Part of a small language model's weights.
Size: 9 layers, width 512, MLP 2048 tanh GELU, 39.4M parameters.
Each number is 500 + 50 x the weight over its row's rms, rounded and kept within 0 to 999. Layers, rows and columns count from 0. Numbers have three digits each. The size before them is the row's rms in percent of the matrix's.

# o: layer 2 attention output (transposed), 768x512, rms 0.0356, rows 324-370, columns 384-447
# v: layer 2 attention value, 768x512, rms 0.0264, rows 325-370, columns 384-447
o324 091:548452454470548524500540502471528479497544557471481492585489487470508551500488494534592561594495527531491471403554556402401588414519428450490550510485520511519483542462491537485556544415533493
v325 079:573557515533540509490391534383503510508506492463549541467464589496470492597480491462396527526565646526524495469454431490457621558467473544502494526516502514462453522578445454510565519570530463
o325 097:501520498517513480523531445598532525435495455509496482541490443525529521479444510515476505412472403494474489548563549424491457511510482388396513495523546471541616541482442520471506515485520376
v326 080:496453466534595465498413561505433479501575568471509514376472466557536446494443520666467595641516465446537571401531622540465550439489499372488560458530525488466555514497498402509491591533501491
o326 086:452485465451444592530508428560556546491434450476562479459428385493563589478452534476600462412412391546505384426355400508505400456444531601548426529439623454443476435489598497452544523453511427
v327 081:490479580432614520558512515477548443450524504464465528564489535528540563568467516495594550453544546495507511501505476482497529484484523594517630508542467499575437477503522501529450513490488453
o327 091:546492473485412435558476483496353545578421494526467547430514505445457520492508572549474472506511539514511394499512580550508459434492462408499484485460509445459551519522509525514552502529509520
v328 081:593529546534511485460427477554494554403596585460528593425473528447572430486558446455560453503474503545488489356520518462510548422530539593437491544511475467578519484478505607511503488511428545
o328 086:497515407487512469486465453437526517564461421405550497557472407550491583529471568534546491491584522502522612588504538489474539431463456451535379481566567496497404506491478427534547439433508447
v329 080:549474467472495548478510552461444514477443584475426452542518474356492458506497509631462574537433465461421492526436546479611468520413536535496442433485520488453509457463434409487621541513541454
o329 087:452563505396534404529481476501432412537453473588543489489441503550552519494584495478503504502523573462512487408519569476415544414586454464462583406547560529553556477518515578437438459397539555
v330 078:415516407537528534530586495534461542394593465468579496546492470531439384556380483459478572587592439535522550482506473402493492439451442449512453418447573562491524535531507502489500532415561495
o330 086:513517482422547451558454472455509439507365567504444520535472589526490585533512559583565451422523427559501446543381605534539551519472580553457547567570450483480545529469524560519501501516469480
v331 079:556476507514564471508479532530471530389410509526517472426457484498529469543462477584487461534558521535540527593508502467479453516532531503490439502419553560514544428454514500538466508387476632
o331 090:442546494443479538475493442467471449437563529478583500505580502489556485452522545487485507504408523424506534379473507492600515488529458481507534542565591493435521612549411557459510539586538422
v332 074:521456475476472467519396496541497498465553443398422469487564438526596529363553464472428507495586488564454374463494561508480419446479474500549537529510486474437488496476502559509495583518540578
o332 083:520545448510581430497553562450546553475413467528510535454507372495492513534511524473588480505474608422504581518482518529516545542464466478501543437587542449572552515466449412438492467589534511
v333 077:526546488508440463432458442523468456423532517375560483475505505444509545495445547403499541523487480505543551512446404495530471550565506485462526430477510565514429492418404547500494531432481483
o333 090:508562501376566427492482559490434520496501497570453443502528516544560473517548549569522560427561450495497505527586556476402522408496497451503391486517542516526582482540481546625486502501557540
v334 077:435499496479396543496493539553483454572528421500477469541558492504530465524472481463492490481467481452483473531372466537510572435524550466442461507597570531491562514523525505394447487467510561
o334 079:511501475529572480497439490527512590591553489457507535378529501486451393434516520514573537543525489520511467416513562563507505461443562515571504537460418576512470494476568532553497558504432430
v335 077:583419553456482506484443496472558472473541512449460481414532454451572468491441513526476521516412500437447571512460564504438521529537531538449488492499526512493520430485510554538492509478497456
o335 087:531506474518537526411448501408461487500529526568516498517484543534446583473510483560555524524512499517600531552451456518520497484400583550545463501514467451564517668479512530483602513504493474
v336 078:505520517545548425528523467493480517551505582589510535473446514514500521515456451459470537568503515363547438459539486471500552496474446481512556522409539543525566507607470482522620483513471486
o336 090:472492480469477532476457550468464529357562380439492430533486438444536541547451545459521386362426464544552490568424501464468495471455477484515493495590463506492581506533477434551486500504588505
v337 079:553523509498560465586449568537456402606419414438469465481594481517527550470450525552492559491459528485465531448562510543520543458536485565490509548517491461493526629394484511468429486510576528
o337 092:514451416497509498355600474501543562489531587487512516469521488460517408493596507539517534478505524588490447479484488405470426460452473459459497462471572490501555375531449527542542499404453459
v338 076:522505498472558382581440473430477484545441517508524442454462474433441452573522545451525480499499473520448521454636499497514532545572480530576492582528397487429478415481459593522487488525468584
o338 089:570459443490422477401530440517487515418483487532548536507467503551455526438438459455542554444491551587485506453354476511551474430522529474442544537430564521540543501525460441479528465447449482
v339 079:437501539486512493453481505618495529526529560460554546510412562436476455491415392475488607567519517501525473523525572471438482497476544509387506473517638497471702577509597383514545522496520504
o339 087:525450499579415544536471541412491510527456549502462440506519429537565424511552545457517423490459526474396506509520467522531443560517668478546433600522435501571461439467509629491481437403437484
v340 076:459457450519531484413596521539549515423447644382541459473570540508540480388516462496527504440544418602473539527519543397522494575555417484564442534553562523440525496474557554522507560525496513
o340 088:558485527519547536555472458550508482527459533505499470474535501459522478531424506543576457590531555509544411512562470491458456445544551507364536370418519451449451427534425506502536504461492575
v341 076:489366619450489455456501493471462506489519444535498391479448424516482576538501418586495474485551486451479523648546485452501402464538528441413527545560515499494482563496558501482452500587411462
o341 091:488596450519522556468501511513529536469432568508550452465529470463495515460497508394517491520522522515533504452505436549632515482500450541532515527486521526441471551551466549493518522549664452
v342 074:537461555447503548460518418467480400530514547476484531560398562506427433536499496508558494446529407527455418535616486501507451600546487494434387433501496451466466420415519520504429531423490510
o342 088:550509531486591480504480535455564484550429504480550480431587464532482571495473465488472487521473586466482598512486482485539594452443500457549535520548619478406536528564513434443511505499569590
v343 079:478582588549502487445468481486565472468544597542480512514545543475490614588507491499433462529510566524549570496444532499421508538473511429462508484458517427531469554539474478550513481523438488
o343 084:499432454465540536453511446498415568567449473540522462516461420514518460438516477488479567518488396539481424516550542540468483450465551529443478522471495511497573501376483464457435460463513518
v344 074:468600607534424486496515500450505539529559557459431520502543545475449454485526573456506444454535516619439510478361519438504518516572456450573426452554443571512480509464519426590583462630459562
o344 084:509375555496539462415521585573497519453446649534525438551587465502516525535488454533486504531486586474510515497582534588529463476464550514530499524546540452537468475573536551437493468466561469
v345 075:552499477452604509590488597434562558436485555476512477540530543465540555497521496523553546419501510563479361549521600563578525537479462505591464508478545468637513503474486527517516467508546576
o345 092:498523590557492489405396438471473513527490510491474568590483504494494471596508499527466472558530528498395544475502480508409607513541556545491574527506465511445526511535505446482512569426458494
v346 076:564502485524478518461480462529528430417409445445592435412516415486415546534569500494478522450516505525479436559321508514507447405430453515478539472438553499514452643511541503459447371552482476
o346 083:500555571530516543542515582620535548608525551456402619552467584471569480494538514472549464521485550589589523430616489456435539566554479481540579492593506545505425363486513417551504520535539531
v347 078:492498522395445454578510581565581461544511490495445568523576499507620503510462509403516543478491526473579415472451452569453485567483462504450496517485453496536507534512590481569584588524602432
o347 088:511463504562556530535538403486441452483454457458514502560466505442439506438507466584530454516512441521478536504524471453531490445537524569524446441464528560514437467486500464501542530499457556
v348 075:518434484457502545451522536428487451440495472482456502463476577564419442437491534449520516377505493468508517488463438546628524488441393503502520439487512475490473489413475455497491550605503522
o348 085:511581510459520402477417480505495452567486539509491541537568381457532570620519464502483463447472531541514428507531545471417498523541500534468489513532415507586459508474571503559589456495472483
v349 076:519608531477490512429433506497502420468466519494439461510462621479576509468402441537505493524492486463567470542437523555513386456610491469486440577550568512546411542555494438512519505412587526
o349 085:497435441469493492552569511451479469474517495532480432509511429620464473394515523404449521442497440440445496536507442417465545495419416511517462403589485505478472526512450608469419460612470547
v350 078:400546559437438547580493514460479510539480544595507437525520506442466460496522497504461523397513491566540541552493457448493554498506554557434517519542397498518454471418516554460503475595517536
o350 087:442425468539558484465544555585513588458535395461448525507514481473535493448471441438580462556485557491469535471482434523516444522402512517524500508488460509495479512608505531591558431532501511
v351 079:535522410449495436514496540545490421566475443478486494536529561493505559549561601653475430436522549483529435502446487514441464424531610615410522485544466551465531458526565557444503503545522625
o351 088:413465563487513475497529544398506562544519523469479502533464476488534420461503585465480555588596494433428557493376518477557440549548451405534522465528440474515454579390513449455536483483451458
v352 079:414531500540544517500548476541522477412619459531500443501527581528562508473382473522546394511440529386482482542469434589476552465370495485461461516545438443443494509521424579540424443582561468
o352 095:522505530531470548520491506414429497512527518539471513499541523424494458462580517484501559514554528502487408542519506486529491540481412530507502503429619478588509502331581435548532544477568499
v353 072:525526584493459547439473491509431603481438431586433501494535472573484486471593584431459429450514448600578532499498540552504514526596529469509584512478501453470489505497523543469548538535453563
o353 085:471439401494455586524489460473561473525541514476482479469431487530550452490396493516438481526493485490484419490495492497493487471395571554431515565540466509596455500539520466530499507517473508
v354 081:497506437462571533481526473416592519548458488412562446457606453426471432570554554448473418447593464477492452426548419489517492538496462498531537481548485534526549479534536537447514532463461455
o354 095:490442484607458439517539565540491460485518511553463539472481517460526410424420473450554500605439540532497510517434571504599428479480511508501516547382612542454486557512476552506480495530494542
v355 080:497542499369490466521508480460461530457521451453462480374484573489485457522381552472440556414534436538455503535490485558515524545489474501495551465405424482486613494420478541478567502543455579
o355 097:456400386583438484525539537521366443483513536584523458591511508464433462460617473538537465428426525498536542455496478454541549500471415560507483517609461529597454411608527455472454520379514401
v356 080:451477580506463492545498463409553500541507486463468484517481419496526465541440535441586465616514477382554443504528499562434592571517416469467544487463508546543527451556428542499467515526595519
o356 093:449466468553464481536455549501394530468489513553541393540448538457488459436539472502510578486542564593438559408495434493427514467513552427532448447600514434546442474418530437507454440498500508
v357 079:477523542471589482542567533412583550476615508481522544462474545458538548453463406480392482481538497514514593587533486523541474556458494545503566471568459496433452539462528552479460484505472494
o357 095:481393449482488539523498533500518522500474502550584398416561583531489386563551582512600470460506469404492487562465516424540427424493545563438458526498557458503518522505372552435568469423500506
v358 078:465490521492483510496526447520443451454517500469400524477469441469568493576499577454535501476388536443452511473454549564452501431516485560535487473522483402537434436497473459560570476473557414
o358 088:511542480443525509467508548506543545536584496493519528482516463485460536445495457583525629485536450501537509484581490571541580518402537429429507499448523539504531517632580486459571543526512488
v359 079:466557456442571487548519499467534492477497445458638426413551510513419580472490475437495428513544471482458500449485424496614485507471540468493551372441415422461488542602465504531550548425599424
o359 086:539492589483514485451469522505511461500443581519522564489429483475517468576495499570506506352494435534567493534507575476419485486417466538468457511484499560564505386466571468463417545515494493
v360 080:544521554495531432534502470436548449527463369535544510474531533455450408507470516483488489498479513494579452515470427531486575516446430551501495493508478380504538500483525511426488405484520523
o360 098:501497454559554581440473462492478557487578524531468494490525458506503575479503459479555536524569425549523464515559594483569411470456488443507490467512538555527544508529539521463518486468491437
v361 078:467485562515519428550566421533545486533561587486477572546514495476563502480526417524487499450472433512510562449541451505541455477507542449576496512503492406482486531460522477509390410577546577
o361 092:491451548519499557513407537567479538519513563476443447421463568536497476520528534540476479604445564594446418533506555503537486508475519532459576497491543539478442601523467530540507642468445402
v362 078:510453478397486618480478465464455478494536511556532485532456456565454529487444574518528412425512517490502450556490404523567508521532515537496508502458530547428483594426564425441468539501503548
o362 085:511558560475459517498505555501580538537550542484491472454568600376417456512528517490497429512455465429463452402570559520507485483445522505551502476595494502629412457563508524516486509536502412
v363 080:463462491404469503541434430534479586447496542458539574452421498547504441455427573505542506446526509538503465542522514466504547422564510501547548463523517455496398531571453525490465408546502505
o363 096:500467543555491545509564501496507500538426506437509521490545417568510480526515466521537433513481445538522552500465453503472561505512473549472564555472506518499462465450521510521585537511468449
v364 079:470553472400499549526500527492518499499580521459543568465521598481431472467456398459514403486484442557522484558525493482512425563482529489517562554535467482557578446457524592469462508438467495
o364 084:534465554541503489526567460552548527499435432540447433506463456520558451522547634481428476578589463452542499351434519483490488477459511572491462510485536526548504571564572479510526517591629538
v365 073:534474544535536443489460549505496540529530456519434399424440519444595435548391457530541471538584576573527507469524464627479448482436462530512503452470506518496541486550453589457388457578463501
o365 086:554558474468467444439408499433530449544446447434481567599545439550452520547596511474503540450498470437446443498427508339425482447617539456445443547465482493485514567528437479500482453404576509
v366 078:480521417540441464549413502412505486538516537504508526481482417568512528473519453420428405522503567547474523571482554514470497565495484514498479479401432517511469419516469509515473553587514436
o366 091:538454498504554491391532597623486454462468392556477515381517589444496489539516627507574549449517466518521512390525451374510444434488479554442579548511596560408505599514473549511553463463458454
v367 077:481521551523527431507462455558540508515455504494431425506553556496545429466560506481513444508467508435443605462529448512517556469517469550554460551503529466485480498472512465461476559449476583
o367 091:549499521424580561519477561536430455496576550516602610489405485475492497480500537483445537500515491538543463505489533463487488463540588402483550463499558535490505500508559417545507450495486515
v368 079:562576513506529531483492509510457496455505504496533557515495557509517572479411496426456499513410536533477579446560489526493426469479581540377562456500509441504451541533452466427506477504498501
o368 090:521524414473452470480526393516471546465432527549460491489498503573434518560592546508559466435502494451437478519464516552493531525433435425524506528497432550554568522489524571551437582533504495
v369 073:568489521392419525491525479572365483493557471458568445477487573430548540454508509473448433471518483453518544498558397553545465535462488446490502476529527536503429556592490366522516510481513563
o369 093:460533533539498525556442484526614446546481563540468459513463401561500491542485417604547560627541518508491539506420455509401432500544382476532420490470483497462491436488502559531451435491530445
v370 076:477519495515489470577500501456483443458448457547473511522533499522528506557455477447518509516492426562567420475463544445440430498516556473590435470462418469480504528442483538416515461473588518
o370 079:469468516574519476465519435561452538383590426476542505505494537509457542406461564588419519533566590429451521457571519492551532559529517467467545517585551535528495505576487470439470493503499448